Each number is 500 + 50 x the weight over its row's rms, rounded and kept within 0 to 999. Layers, rows and columns count from 0. Numbers have three digits each. The size before them is the row's rms in percent of the matrix's.

# layer 5 MLP down (transposed), 768x192, rms 0.129, rows 521-557, columns 0-191
096:523504522500506527551487412407530504518654496512572561558483490481472576537464589455464478473545486573477444518485419484547512453447493503477559525511523450369461489486545522545517483473506506484542513572563571473533507545470521527445501479502437496577510444491457413459416521523537447554449514475534410415515553523509600531492524513539455483464547522568474575572475464481578542531412443508488520446425487490480456603396494451498473521487486559419606441473611500540488513606430591428455501600498602511464460508522475505532357465489478524507559560480455603422463465451467543443
096:506563507578566571408563420523493433535449577495495430469450547522445452485607430531457560512506498447506567460486453516524554455447428481466549449471495378438429502490470524484549454629544523477493519483509484467562481468504496538502501438524583556436496530522513453439414481490570501503508485502598548439476541518486542472489520597521497516524480499476498602531420381499448506584521568542442491486483503552458545434474451437482528554378492455524480488505454497463492482579545435442496577536458547541501635556439410534489520520581387610461515388505464500529602555501471466521
104:531520530556539530468609543500467546480517456527523426477514499489554461575554501492413394496538488512496482513470453512485585497561535481475397437458549479527529491439537557575525445563484591513556524518495583516527546443502480572516541505420664439427447501497514549507422439548553481481528538501401489440570581540492489563455420527504482486542444670413473460370507459485535496481368547480451475490448441448494525509548532505408431501537530512526457541425473566534578488496450494406433404469479490446456439467459566499535589510501555505515525504441527579549471537467519508467
095:509515438515453586594527518504505467452508620481543522425451550459433536416536555446438450596429470588561437609516472515464427478467498507455482515540475466458483448445385499429562525491468494495531595496503530496503568477484479544543482497482519457565455505549489511552427464501484578626390482496455582415459535484473514566559503553490426504525527548561498454427483478497477482534543559554489556541490463493519520520418470551515472604514432538446551455490460457566480490608573396550405527451532491560559531483483570477452504415468519458567489484451589579536525394537436538426
091:579480492581513385532472592473471558431495435449457501568490488488503593621447497505413513525460452502537573424501477469527385412533543558514419527511494576525430472468512489558501496450453442460550455527524465579510542582488435544534535478549488507484456371506523403540478457435451410597500493644573509509549493508501457548431458438464513561494461537478461482474533557430589477488490506522491483538496563621515518484600504478555486536488528463441501523554487491502492448484603479567538458604505484473547479436502369492522436467503460444515538503588509519468450464569496596505
057:563524527492529513492432515506469479500469523444423529494530492512474469453540497451620512523481529510412444503562544409507511443487490418522517488515468524594402503466503480570613482462509483467588485502457562492451571522476611466582485508504558399421483504405425484515559469492529451468486481479537439507490383568476478490636597442472406506494553407535585447461474465516503571506503520442529522559531621557444518546613550474525499545569446502499513498563437516433465527457574534527463438524558468465574480542423448371489462551445476464556534526572511430454480597544490491534
059:515536477566486492508387609502452455547420509563485558349451423450497496479554474522503556502578528488496426503582502401524499469485471525525525530500504548492504561520579452490559513430483427504545592468472497545444574540556524481532513446526483524449523526475511507427526502574473543447413449477510520581447400471437444518597534444470498463537492337482641512482487446490499517513542452536525558453482529576560456547519509454485521453502490489479497553632447476506494486587619451563519502500455362450525492494546523425473423522427485462609504543538503482477541533531483426557
097:458425530459486546512425498536589485501457441428533467390474473516457469521588551543459503520539499438516564399516461495484527504477508544486405539442517483501488456438472548434555452500511443617514531506516493525462540414577412530576535498463555459490538488480493501474430463618531486588468481556583581531554531480507504504538480524473512486557449613489450462490602504525498523544445500490540545547506479494498577488502499567524453567425563583486603498462507490450426530412505488544470472481604479601556497432450417408370607480442559588487497479450472497474454554404411507445
083:496473505457542571505532598554494496447513547489514440487518521495506496549549453504486543502488572475526456546541478443522546473491405484410461428535378514608629485500525522522570527494432522514489552548508531463499550484498478439532492460524555463538501416469413506495541547509504510581400497438501513489452521530461447493456452528495553639458482547576500466383509521554454533457543499435382553551439475489427462591480448536510531611542521534531490388396550567419508470540415521489421386410512481489527524542471421569512485463537535471498567606566534435567567433489458470503
114:557505499586428438455526454536515574467474518538485461470506607475499462503483521504466419465453527503525431548508509500499583536499509544475524449487558527531605494389487516450514576470436474526492501517517475544536458496606456431539541538442449504509494468533599481522464407428453542522499464331555526458522517492575373505512469505557460546347496589487586516421503500453552558485503500452476457495466623532421509565553428557515499524540465591517502429488573513537523513430491495502524533376509611510517527448484517558460504417466585469568566418479489399526491513438544470474
119:542469531429524543476374470431419545509572502477501364470508464478571535441466448499573508524501575461488566568512578447530530552516495567601493433511416433465500489462436563600516456545530554496577516563473512507523528532565444515462558473519521515512474565498471510512474518521451506493470492558578416444464464527524568447570400498407574473440467414544547453494492466413515594497571591453435421521463558396464539566436441484474573554551548544518495515574511488511436468501517434413526440568430505540525547602439431501558464566433507571444520507508482506434513512462449529515
115:525484596424467510544546457484467423461569523501432581481531510550515523425501503490496541500566546485448579499433447439583551500411532480576512422470510422514481392599589465532469524480496448497496529435574501407547524490515542537487508477557502553457514569499459456493473471542535476505468475595534562500546483548484471523528442535341524549442487461558493459487497508575624575373488553572461554478404511479525498576479504585516445475431494541470444502597426563488493497505398487470499549555483512551472583515535478467415531507443438441522519425467441435581611445476455487543
090:487382432527514512480513444505480590463535480442450551479414580417526452511555551501507513506523548486552530459569492471527491569402527507360573474573520526525525505606476600495554526594497438532552517535495446500556461493464528489563494467467462503533529539509554507575457505575526511497578623484478460469502435506568450510463483495522467591426515504419445474476528503487467505430491536533541461423535460545474469439459502501456430561510407540493450559500535505503589532481457554551531548586492513485526576547529468604499408454473416462479456363509466427467425567329536491469
092:515538438532426593513449497562492526555445512416598545532557425442512465501451477484533530415560544507504502537553467520484496473554472441500440414494520470394542515540466478448493513551496454579462519530460539522498455532432517565449435542496428465452484424466458510455537427587454562559590506516422516617527473510449525479473489578614550553477545454398514465398516486582522516572531474466487586448550550490550495471442474524463539604508560558497510452505418488564430475434515488460554419584522461479510397523458612510475529435491455428575541560431498515455611467484531452565
103:367528447486426451475421506484476475463541464556551481502560508524495462496495459519578492413492495564409525491445434433601443612508612586467517522479464521477534494545505456481501507553438398458583496457397487462456531500542562501510505570456369578612486403480537439522503567533454583512599485551485512467473520525488506463508486507470556479453543489458473549406405501533421600539531449548521426435550508530490558402544497521498562440521531471575455475515579479445510505440492513500580340501529564536529474524520506527599462524497449539466506540492498489508538526576451546513
101:568514490518570592559404524521393509562525559503479535500578436558619573538468380537534538502466480490513521437488451519502505459532531523527449466480555468555409534479501579416508515403444396521522515547549556531457464456356532560478493425488512573486426532472454441501498487628452651514438499472509471567527462495421544501545481543496452527430476609475499587496493584467482527493516482504519369477552460546538480534470457523476518619484539527551548480421589510442584485493452485488401483578458435485500500530449508512446496476453459513492532518506511514472453492393488486496
098:541541494459557543508462492473515512386425533492522522445555482474505492566500592487476508389473486345497469511563420554504487456428510493457445544459567522473539493488565529509593488592552494525607490506527536372515423448484431458568513509396524410410474541478579504460553517559482569482534532548538453494543508483550421532481505515489538476494495556499476435472583559411486560560403548452517471573442590535448466460536467487440473571480441384417499472504534541481458528510541512502482408497570470498522565443469456502549478513524546473606499496667553448483550510491530552516
096:476584481497517549518488531465515467507498499549534556409491506435454492533492479544493505510478480462517479488502466480562526463390572509558474509501426434466425460439554523411524475595519580604550552450489551514520544440519533436532567538401617507549491459500600516558386471509575626504404526434503521506433538500604524550506559496485570586401498551504445511354529468525474539474524482455476472483519509452453479523480521475445457525441595467486620460410513510562542530507522435451551419449535435513567467460453505491462426480544533474428563506449492562434486603431558460494
092:483577493460471501530451435556505406527520482523530556383419418443552492543444595427519436425521517575426524439516430535595510504504433520486468519502514432453421568511490481432484433505421460588580621545548484499487458445484466479509549523597530403519497432475484516480540550535536439595479524483591573489529523615463516463526400545539501526492556518444513469545542428541576493543547506591472532606592478534482588497496603405509490470499457561479465504465488369546540523503438453427516585506525465519500472584462475504454481487561490516457467470509550490449503450435489505478
075:556554493543486419528353595588503387544449552511507576474523439439426487569465535589506504502486513484522428466502427439445551412428517502519470529525520590482447558490497537526534570562497493564479457552519439517556521358417487457521516434444395508532529540482500517461536455494518576606439530476511485554555538587505488553558536536524478552519483443532437531528458501461474432508564486537539494424405515508542464531539456482581568462526467565445489431483456569431566511512508449482471462553567442447488471436476568426513488519465489490548472493559461588456355465489548571440
083:432488535481522577507490454586529504447513517429512399474460452520444596595498545490467487527495509541477499482520456532531479457531470507492530444527482656473424487437473454521470597440545601570503394500543557456508502437500478522495509389501548420484444423513350506419497561529500537451551522502540508463557577578486514590424574502467480547510490526436484516463445438450427561541435523455459548511440521495475472540512498541616422527607518519534481472451560535471515511383469470442517330512532489549490504494528490524491567587491460572477509553469562445580510546478556500477
092:518486512522522576501569513510483547456583461518565463487498520538515563575483461515493439548542477484525518532454411486585529420484481481438468424603452469492421496547492522614586451451538471528497498568565603526447518436504474512489532470398624448541536448530538550503405464549582552505501494532492510414554555470508461551439512557563477512446522624460482494366520470577504533490404519451417517503524418469510519469522466490451483542592586488530511519416501517528464483465380508442415417481509552501474483455438478591561498397566466500447592499399533517455535470444480476468
101:493526554440456503545527527448491498582599436502495566539453486497513516473413440469624422462534398480445445563590432504448429521577479572547511522585528447492428472487543498461542461465431540510499549507555545648511633468489494448438499557502536468455593539499507451536503522390496417472538550446529520498513453496454455511580504544543418531607511440473578502506451614463498418538539532489537437501583496530513434538548584446501442518582497507448520525523492581515503462490479525432500573442516511436463488447544435465463447518417535480513582484438446539508436465455516400494
082:566526545487545531420535450505481583456528547433429504506427426522505596554483483503437515407561481386470461515501555444545501471493590503519550476521546579523443492446554406506466441489562557445487540376487500520505551544562544440489454532645520483579548510538536519593512474526504532503551534502542490562524475480492466510424498476500443477378471470532556485496565526482420445453616448506544517578504417564437486515466394440411497431512508583502464623599520512494496477430457504458510613487476481556454454415492511478546591468423516448479474457523531545530459469517419481502
098:527567419549465525563549533491508544472497552472370392483499565407492484536529446405547484465466446444493460520449541419504587544433497506571537442481446539518511576503590443495504492522543495537441548554515468514460524562460459475457415492499552570522447550494490524544583514428493530517592540499515520392480487494602435437511443548491487476563434461509525538381511561501357457483553494465456411502500456511512495532443549546469449520532553485532477562575434559600472435502500539502450656590551514536465536445529492561497435519505487414503564465504457473470421535453557534411
106:479498437482583508460494479487466493563527538507458450504459437469534451494413421531469429525489550497468505581444447548533467529470553501452472467598514547561446501507449565507544443511556470538466500488398505630503618474572433415481573490498588511546482560460516522509480448529592524517528533447454459467503424495403428492418504565517564464456582464492535449520519459513460406482506484488598545472600522482565450467522465532403515464647545515473451545465585534486549506572415505579510411440520567580517500537461501483477518538500503461478622416411563414482556547510481517440
106:532528569457475536419468542490539584482470500462536484478512441558538507528466513563395474543542446569499536412387443579501505525426500452557533481590464477510471518465557411496386403506493479476360487507410464555505534541558514465509484497500567408531508492442510540531537442548555548447570449433555511519570512515564503457450544566601589558567579592418460444449479572502419526477502485550480456549512560516472471490535528492519443620459562498411608523551531509481536467544469525537525550449563489527519547420452461447412441428502476555461476507489582431442516487472470479443
108:439470425585515507501473468501514453465416506542452474536511453501431515633507523462623453430566502439507550502559552494453539472456510469454513470350525475502456546531561459492508540544456516492389497515595521516515531485469496433533472515496578584544577449497565583553542527550529402463518623552511489481504547483470481532496482515489535525395424477541443550427472406453534514476485553492553502487502548496520424495532455566605529475417546412526473462493511485573551569448540469561468457546451478556446372522525501587408407491505555520490474460478495577421497582504518387538
097:545510504482571488442545592497652546471611441462525461456609552551538486526444481455433424486514449582589495461431498432618434501489654549507526407464454572539464477471414504542564485426554434463510468484445509516530526555509462491521557524535557462527536479474442516467532487534471504552481440565462451486475527540522549462479490540442621450471509479577541403453529491453459537553486483496385501510615493496528571495445457567505613501512517446503492504470515464456513506581501520407421425530496512520543457512465395489508486463573434439449457536447547467478508503565495485420
079:502486441513517613523504521512535510414479496484495579556414514432452487475576461493464576437485473539533479551634610492417565502523524475522525502514531502538476535521482552520498450463437580489373459524488475503450530510401510457541490505449558582485542572603571467525530510506451463461467449461575511477428500441437515491602593456546566503470435442435511474483557462515500472418465535386425469463510456538599410494461533502447550500542495438482482550521432461518437492533550499596531476489572433548563448468483440479617466479558471417583468564465522599542486429507593479461
102:515518488454374482484448533516564472510556567451529475572441481383467473469517535562547567484531559504553410490501429485533408439495457498543538418482472480464454393473437546517553519475490449534505518428528518514502496513555491479522446480491609572551419521416350489465558483404497492555502484434565617487533527507464467527518568543480469488548427544502520401607591427589472559439488548482588507476597495517567499453551480555531549468520581488468500545471540480581439441519474470459511394466515489396555477458576533477467492540440562540502467515558477469480476475564502607472
103:469523561546522427513530490412494504543519513487509476533572494566499410464460469526514502467444468491520566511527434547508561429473566522597551530530383509444417431485502391630510469454510425435502530544461455627478570482483529475457588480471517562402413484522485509547436416472488478515479477443480495546573552476440525516597441524531503471559575607397472508484418573555564621486481498485544553551450487514513487588585529565566538455434501469487463496518420428475433505485486455460481434534478559571493540447556616472568444541508544466534512432459445496514516423517480482462
097:557527566545452513544542582521504505481534510468507516543429608442541466454546435448504546548434553400479500526390460466445492468515553485499407511519454457500527500455476480468493479533518480479521512413428505460591444505544458499529524556431552506550516489456501503543425577387546544479432514503524325456508455539420499509507459515510515572423523476502526495498487409490394532505520518504475451484570475560557556497585552542525592485503459520480590530503495618533443566449514516548519540563448533466558538515482503509536498615530512435449560550458509376357529539438381583496
116:528582603477633525535450431585502481561549580495534416450413491446477497476478476541520516421549533542492520455470382483537466500464594559525515533508516600588464554513562439571470464498556605606470528495499499525484525526542510549486522542526484475613572473494471431461481580498452580515469491521515450542417536408426463370495373486477467467453587485477490475540501446555439540369465571537439541528473441519440545460477532477453517464603456453469517521482463597510515453553461512497481493395489521531542498568469472478535494510552511502458513428523545461511402536452525533488
122:578494512571612547481548394572477454533493573572550484480524549483531513475526552493479559453526462466437469468458615596568442414453544607528500446550508403413572517464469424456527539480481380554520466454530500489511470529473492448518498485546639475441473499521608512590431524434634570458592523440528492481500431509461531480507532544496447450451536546496560457471482504446554521445502409509410506557555482457407459488436493455550514498496505563499438541455563515485546550412470526508472544501471509463561568495489508537501526502511433458519524463438505527476580455423403556424
067:580515450440526576509521486444493496450446552500513418440469489425465452482496624576477643510453476507497491520573506454505519467454476530522497556420568528555503499462505449485526558535484533564573546508502458448478511401559551425520557504542513505451520431404435521526543475530520525381481494473527502499503490491437448480674553489526429535566479525498486442531490498611414544495533526500526498443549548510469435528524475451535437515488525450423553566508465491417527595507528554568543512530616472484547353540428463461511409573445559506576486498562399439523457589519496475508
108:509635481464442519485600477522524542536523486579411511498482475482500456477576543549494468423444605526499541567393470486507544508454579453545547513524455476586479521500453448520531526437535492475391531488535472506456379529482550424476393563615515470452513476375555511409548548485511505459435552438535541456499525457539556549503417476511670542441457509527540458502439516543520476447493485565537456464491523438535454484539612526424455492485517539438493488515517498515585499432473461530513568422540459482423517476411513506468483576554565457586509520438552461483520579466506444575
# layer 5 MLP up, 768x192, rms 0.267, rows 522-557, columns 0-191
099:565492480463620484513475542482556469568474437581490569528527544570467406516569463595440519509557498430493512621549501468519470543514616439461428508473449538503506473567501435441478468543626490527489502467545493486559585487538453555461460444512517463479540511546495586534455477517521401481515485505591521438434485497466537503430576513492511520428401530482542527547417539567511468461517526523481488467401524437465592474589423571523435448396531510473414405561481438491424605455459490361514517469469559491549417588418529522477509508483462539465549521520454523552529478517469512476
135:499530427419540507425539484522540709508462568527589423500525428496513464476606498554471518548473535471534453589497423521526499448502522506466572438588489534548507521456546540569501536567512401499389510401491521385496560472480471495503492541468579501500565472555563495513444487486467529572430548571506485420433577444497458563455520467517502523509483517516439421555510515500542542542526539517407422551397498452523525490515571426456598465511495399529510482513514487522447517531456564528442503465557468439517483469456549477525518476423536494483491521385506618430461434564581477483
101:422523481534590413571423622513457510635405401562523536506501517519483535517468461500461519521503478550561468541470510577449447505508513537608511424415513606530450494526527462430546399480488539504522593410500526499463574560499594520524590450504522458492519508528527467564512501451458500444505462528418456511487462489488494484489505609587500526565436515436503514400484456461513506489520519501567447444456368463575486444518512515585431526411537487474477486458451500465397555612564491443584415484545472431436528568501485495471508514536567459490541487401506541578534488507508485543
094:573548535414458522507474538439420497518556515493549554595507544428515514490507550556485401535517494467448475519508427473523556510531609527493535523400546525503537639584468494458519419512449520541479517520439411459506497582524494509475542560464479491501576585473471400492485505541492549523551575470472551460402484537441488527439487428486515458483570438494462482492536487446488556554485488591502481371533494500509504520390387498625467419487454488521486492532448642484407511471466518516448483438391497564501464520582590489609423532560488455520528500486419552424525516486520529552
077:520479539473519447465509518494448488466500502518637435488540559436368615487439474513543504500448538447556530534401533486444570567546513573485415409523489438484553556517562506418454504511534443486444528461534488509489548537496456422467452523562534526562448539575535576478513474437439477463516512455415527495510580588492536512423607393538550558571518578585462562603489504503470471442479584447587512475467376465531477539479446547458529468466483470484461461474575496503488435537463452451547467486548466505549585525604473594537509466486476429492492484549521492556507361452461471482
079:549457487467543523492430482560513447535484379487455590492524557547500466441419470502510456501472461507531448573496566678491457517424583461477530488512474484453579407518492562465519535487473529518430508441512546414531482518483450553568424564566549544462508512450466452572422468505486503559473457519522532438452505578446457450478439503544522431406484466492351435529490549445484476500362611491538621551539480513437539516517508490456536462478520539482428485507533524522507514476453571495520522447528439525434633517509583569522610497490502559540480597539431482505514409534517528510
098:477494447578465500476475473577512391469423528559498510545409575492524496545503475508479460501513602556435437497483457574500543547487398536485473491377630460543492643522479446514521454492440521514397532409456368428532490503542491538480528567485524567470488504587500374463539456551523499539483526397508470524520508508516449393513466442500504586523611598425476409490475495593417508583533490539414466553446532559489465550518477477509574511581522482518478406536564438568519496550470457422469564512485484472464566562451551547485497519508485478510528517527497485543528517501520434513
090:466439507528403599607414529501432512505454477439495508588572454420520493487458504580462489583381543528535441541516571544408549455500444466534486477455484530480498574553531435533576529484494446498397506468545448551475534539490485470486500545458392480448543546485454450570457456495499506585636467486530550496569491512586505595415573528515460502422419487430518505549420523507533470604502498548573510511453513518530593528486487477468429548429541478396547463502529552587429492429461527518497455505492538544536472516554456551541433423529452540566467510488460547510532485526366503564
108:468578485479388523453404506518491470493479447509556515464445531535510495413540605548582489532462508399531463485478519551520557501464516580469494450434453524429500611486548568607519572541461411449483498543481532494433558458546533430508519482504522479472478551503522517555418451549459597481488523442554387474508501546477534412580589469498472498424494554514534574481526478490489535528528554521414436443508471477538456535596550427473507504508534473522419498537513444454646537511537447594541407450477461540547575569507487520483580439544485452566569463502408424475563440408493437547
111:485370490447511456501491482536436483484446565433512501524443533477522471534608424646530485493529542411500474504438549448448525483623518473551480445558537604555576559534499452503538415456456512581613489467499537461460492431519482547554471450499445482507554423586477610547516626536547548365521552457520401467514522434507549552445524575417515586571452506533423509498460510484543476389572547464497572443513464527512444553497499520511526444498543544476454513497458460453494508418536546489514515479528487498482481468532551475443519503475573495485513448349470460464466502563518534521
108:593497495392573467459562532498530478451581573447401505469424484408440511542546534497557462513449473521526523565437504480479520470522518538471429480506544440479417513441529443615538520463496539418457597518528430545517455457504568458487536451548454512442550486539467506542488447510514523453513461492522441480546449480628444470536473523461455452533465451432502568531518437577541483369507560508457460587487512520499550490584483641454489538622498442498488527495478479466437568575523566594558537490453528530504369529527511475471444633441401568536463442459474549503519466482531526506
095:496472424455440464596418456536411519503613446471521521537500562540506542449538568466490556536478486473457433508519437475489542487504448519532453448622549517590528442516567432483495477558476463549497545501452538477618457570586565494497459416413511599509487578493498541556421403486428532567552509495424473422490457459489388456490515524522572468519519493537549524514439516513523423476595472461534489378581579566546488480513558480426537484507400430493489543475520535573530495491487574438537492481527515511495507487499470500423479488418615540444433398460549588530530526429553477522
096:504475477509511466450550561500469523435548443495537480535445433491549456533537540572530555511473445506510583554527492447444369546539569430465525540456551537655473431440496450497460513489460535443484467593482450454451457527487591556605503567454458511564440544489531566551433448567504578561384524475481525537546555447494499506582477528476425520517492498522418557442527505425600574464458495529561471482503479558491461572430554583487423596542491510558408538455400591523483509518527468468469493574515555427413488446481506493508557455459428504405545454504485448534502434565484427516
105:456535526447582481537534460526467518551524472488490486515440593557477449532543529494425411497456550587488426524563452563460483500611513560458503555506410564597476409377551426543536499547486568624529478482459451579549499538559512464520461558502555569441482543604430455528491523401505551474455455463429462469469585472482490549504498477521510378504490506433598566492525446473521428500486529508505476500431481517497535426592443510409462441520494520566472469531491423507410462503559447405508488525527396498503613561575505476491454566458505476528578569480474498547443544519513437455
097:552547477576522419495517599530505564542530475550458478519525458520545561471504374529540514489523527475512486503440490513558501392538503454546587563476430461476446456557478467588499590420448434484456489502498526552505509603456527568482495502511495360478509557524526555470587590481495493571407549569466530540547580453473469481475525433456428527522410522574534479446434468415550506468490452569488537450527474469482538516420480446581526558572562505465423554444476514357474480451476532595537533512464537494462487502429525562498483544454530615459613418539531436484481400491496439487
098:422558471442357563546498546586458525577462592532479460447487495504487481450483564576471520558520563549552516575487493615577534457434480522536507525568499554478466491493492501444533542354517541470440565477479465503414518554547479476577477395489491591578510520492478517476419579485495443477515537397479428470548570521512534463441495503519428469528519473516435528488578511581490403590523550515550466447451479558587433499476503468499562481514476411461456398479483464428362446411465542462494549487445504510567510501483490482472585498477570495480551608535451537567458530485504481452
097:470495511483452510540381507515565601479455477567441475449511449520450540437493456538516498462501612480476561479464613530492513471456417541607495540554500472413593571542415476467513465410471446518483524580536490582509446498578447523480466510457461438480550500437591560491508545576509502561469502534514526530490514503503497477430576519599504512506420527423481550491484491343467497547492550480573422515518537455594497513523444640459459451522531491530480433565540441464487470465438566519504483480454560469532464493428430582485501461485521476467624413489527493553528371510480464603
094:481510448450493483513502558492496394454626531512496567481560439560527477603495378524510464549492556549525513507444543594552493451509518513543488467510516577621455499460532455495462522458527497493440575475507527429413493531486470504526538502444546508477416583471451431554482515490485535548504458515456596514527557443521497476471275465476485515517444462482532493574522573544492504495476501597420514452490493621589466427472415588503488434521607515537446536494527472584477465499460463406509540473453444506549484583413513515468596476476557497480531426516456502460486385509546487508
085:544356511461581573496543539486387536387558491464456548548480549478501492460537600388604450525479453527487473585545546537576433494541471487454512461451571414573511483528508559582439416563518486532511494573508466452463395492500512528528476528540504527462454510467501544528537481437364489458435450566474388571405453506538573455513454533541526429523500481546529515530578581494493499431464565503478508529462467459468566482522489512579451522489543514570564508445532548501511529444493524539529476402567550499411506582567427424510498475454497496497558517517422587472520441550458421500
106:558484510525506465417585534468488613560415421475509440544594456494459483502506487517458480440499503483562511553497457511504511513517523450510628500435536422534518521457583511567547530453484492422474544472500438515455481396533565478447539539520516555579525494417534548516398442535510428446477477517534456447515554460530455429425459492523540509444507541596516494455568502490549457453541554524425464544513441461590472466457592447459527437531552453550515417521518433500445486486576691471570455456589450501479457576533525495450559467533595482459479419431503602515498414567541525503
154:473529501462496468395630488492497693544468490479537423455571410482522474496563457557458461493445447431548588529503461598508525472465532483493485511527501468501486523511463527625532465508437451523426513498386551452477535520493438466447525565474451468538578543506562545529420468567478528469564510577480492473482541486579541466505538534508507465532465575440485403475526509486544485555490539514495375611446404469443568525504598464477566502600448464527495448517530433495509533477542498454461529429488578468424522533437493589482595491436517386449476542485518570456523473454548532461
097:413418606435511566369457457484440462548504456481497476509546514538437465506483484515555582500482485437407553531494605535388553532550535455533492534454513506530367501454518545528434521453453466590612486560524515458509490518485463453521555525562498482533562440494517478492480497511584407490452564463478433459503511405525505447483409586552574505538510554470515389553474560492430465434537539546518522480522543578571520511525480441464522488545494521482475483516510582490508448472569552394451504529467470545430414505493415559525451540509498431460553547514553629511587606512542518424
094:494422534498480519462553501495560458504406549516528399556486483468607531465521499577543469490422538526448444550501562452490522450451528421443476445528518539583492535544527416503535499519481491592535485507476607467458582529462534501589488529484572465456550489439524539643406467545472377516420429534479510560429476497535530476534453451503453451495441486559471614484493500483536502542439560468491405392542506503448607493452476501494492386512516484390439466515508447521463624488539499559414502486584556535470469484561561476443485585501508524536570530511542432463536520573433521579
101:495481420522429464506579411621521431499555502472439497557469521501570498503470470495463555549505416487592536419424535461464444523513530428458519460547423515489622529517473532494485522481463440442504489503509555471486465511540530546534552522475449489500450507582452480483532468517506467442555482543453540515475418567543456491439450516594592498536487515537480455562538401462447521406434429553522477522498542565571498482434398517456454483530428454450461493552549499517590505453562534500563428453508527495542562474581633464537548466415470631526590452601621522439500430554476452458
104:463497430411560575511495494430519534604429558484431386547466600538569454487507385461475538499593508501423489559555482464445478454499433427459492501489556446508520489424453477553512472630530464541554522475437461499563590406526532474447518529492527525460564605459465438519466513503564501438490515442471467411530536489378518526558449437504449565441559477450493558484480482557438428501503501449545554494552396509581526482502502612487588513573493558515456474580507502479438472492589511467451509561497416503581443508513490512599493563549488543553515490481455572578448563478479488494
105:431529540510484517449536438509528504512505595561479499493479439443479458498483461508433499487551561389502562511534479553588524557500451512546497474537419430489508496507538510629388419505451413477398480529454483413574565481481568493421516449508526528412465529525550475495441556581445410466573519503653415406435466531516453543466521518401562554439464512449419528442438550483602456520496470514579511424487519534495591520489491527535509500526488494625474506576508583514497493504553523555572504541536508502492534518477420501516429572506577557457434446479479473525501512602430505432
108:470447488554466524579512528472452448507503478517519428534550446412528438532433498530481514411543579546559474520577512546544509574649499408521498621427565442456446559489527569573476497447514370492536603559456520441554518497437546517487491480533500518411552413428496519453541529485499544525464431565512522449537416439544550533562507591410425513545530528502569580490472463498500433553533521482622425419502495484508452475499535424455526483616516501562470552554534477513484590532446545528510473513486485557502475453506466394480473565489494409484492467471472431411462490479415538494
095:382473463414574446415535539590492475529558528495439389493441429540555413489525644562467401517492468404588432531496476526505500492471386523463518465544500576548454461523568499554417433389519599542485582434420456500579484472492491538517492431520503505612490486506506500565513454497467483511471445487585479483498587441467545478548498542528473568464466459529540405511509541503504439460493464470474508472536534452482487556530502523480542586537476474516527504560491478555509616461552484490517562530495481608395590462524576505414520580509498550445443545491469490460476533496478400488
085:524535378494455505446474495485442533498507408524462429608500470435533505500502499584408466506544502504498521455498419508488496535511439479577537476503489506583537467375443397480481542576493597532622494505463398534541346566492519511539538532504548501506439481444561427439534525466560504473401511472518450437454490535477489541464516536460525538543528517602481484509475505462494397633572565537533561541544593439487565568532418472481473620506486526492508517480459516455523523493454449451532616544498574463487527553423509476463500549478554504471508409489467596449509573451529525438
098:462485484490453521482533427487461507556449539536449559461529521531542494512554476487559440513527422458456570503527470512417599418472533501511573506477449478574464521463485480547532467575428487508557455502522544465474542499511512524467539516551501491408416474516588620421527461480557439519447573587512436510516463499520571516464388531483482493493401462530538490500570625471665556526461458508494509506493473491508503430501447471498448498488531463526551394541503561426513502510528489534571479383616474613484414502511439530528546392421494556460403474568478555479518558574376569515
102:508527491463556493510501448503394639498438574492495533493434434612530444499502514616467591457521437533519507484509568566559500394511582507498518481542520406481430474510448479470465502440536448506491493413544536535488531489493431537646523537563481521442449581524501379515467455475473410504497491524554483476583518549380443495495534483573511452586535510488531504541466551487526452581513482531439566478490492552519602439484548550420516494476522506498399495466507532589442525412487525508474564400467527451547587493511514478468419478494490505437600474613481495465457432551418543529
098:487484534471509513512557466500466453523448495458533476530460517533466461477573536471615558529480475516537510619610506421486439374514434475539577453512546550515499517503517521406407554480550419544489519583436441428501561515507462545473599534505499547483526466564458543498446582480613471482508410473526448492571536506422409528487558533504503375509538480519470459467421476430540505565464470439600557532548573400555521428460393443503464520519485481511436417575519563456560482552485526431519509487497571519442512527476527558376499515484511438426558470418539453467590508541492529550
110:498474524457513554517485472565447488460490499490477450459517517499535415440573575490598611506400430538610483439567494474584435517441543476457505471579474490538470469533495485566538570551580557497406461462463548514454537428502465517455605473459518467595480487569496481482440571449438540455503568569499441503631501489495424450575471505415457559527542503485548490517470367468545512499490539486590468516549496522489548476481566598554522448542405445414512555509470560504457536499434547451540506506464455493508522495459418518457549547415466417575637466535426506474421506472533496439
107:508568509488476530533476464577472524485404445545450426451464536586520506365552513521463515562459521491510406509504501568540476567578576531462582457468608470433510515409562508420510540485435416407433422467423464543429528518601452517489469500617562489516457441501612527456487522493449506522514572418575513494479491583463457432544509452505441448448472516486530539482483469534628516547483566570427539508532469472452526510600580409587510563490470497546590544476530480505554510459476518454556461560503543483507440474524502540527477482481480391492511442416388460527527484475466491533
078:508475483464496601529520475545523567492551394502460579466560488506505531458458398495519385478494538487440508472472560553489466531501469503497457513419476444484486573628449490426522489483518444437500583511486450509582541539426342550556482490549498502492597527596506467511429479540486443606567479555465511493485486565506477498516485457465542508466515526515417557578544562520598488447417457518497524575402418445526441480530533431408549525603429513521489429536558501446448534415535433467570444482438539604520577465552504598508576502438472491561530531481499460527513487541451477568
101:537598516546466445458482525485523495456583564527509451505473533521521428403505584478496594530456459633489475577503471480495454471468568548515479515527425505577624428559543385444507507546508539365439561471506486538452449593432554525404523502581505547540524492393552542413507525552478448422519486500458495491488484518537429411532463536509426525525457526500591494511512471469549510431561455428495442456521530522477560582479479595479448479462451546486534576438504442520498530513472499523561581482421523580522611471407513482516520556514493519467525540531496486423519481408379519446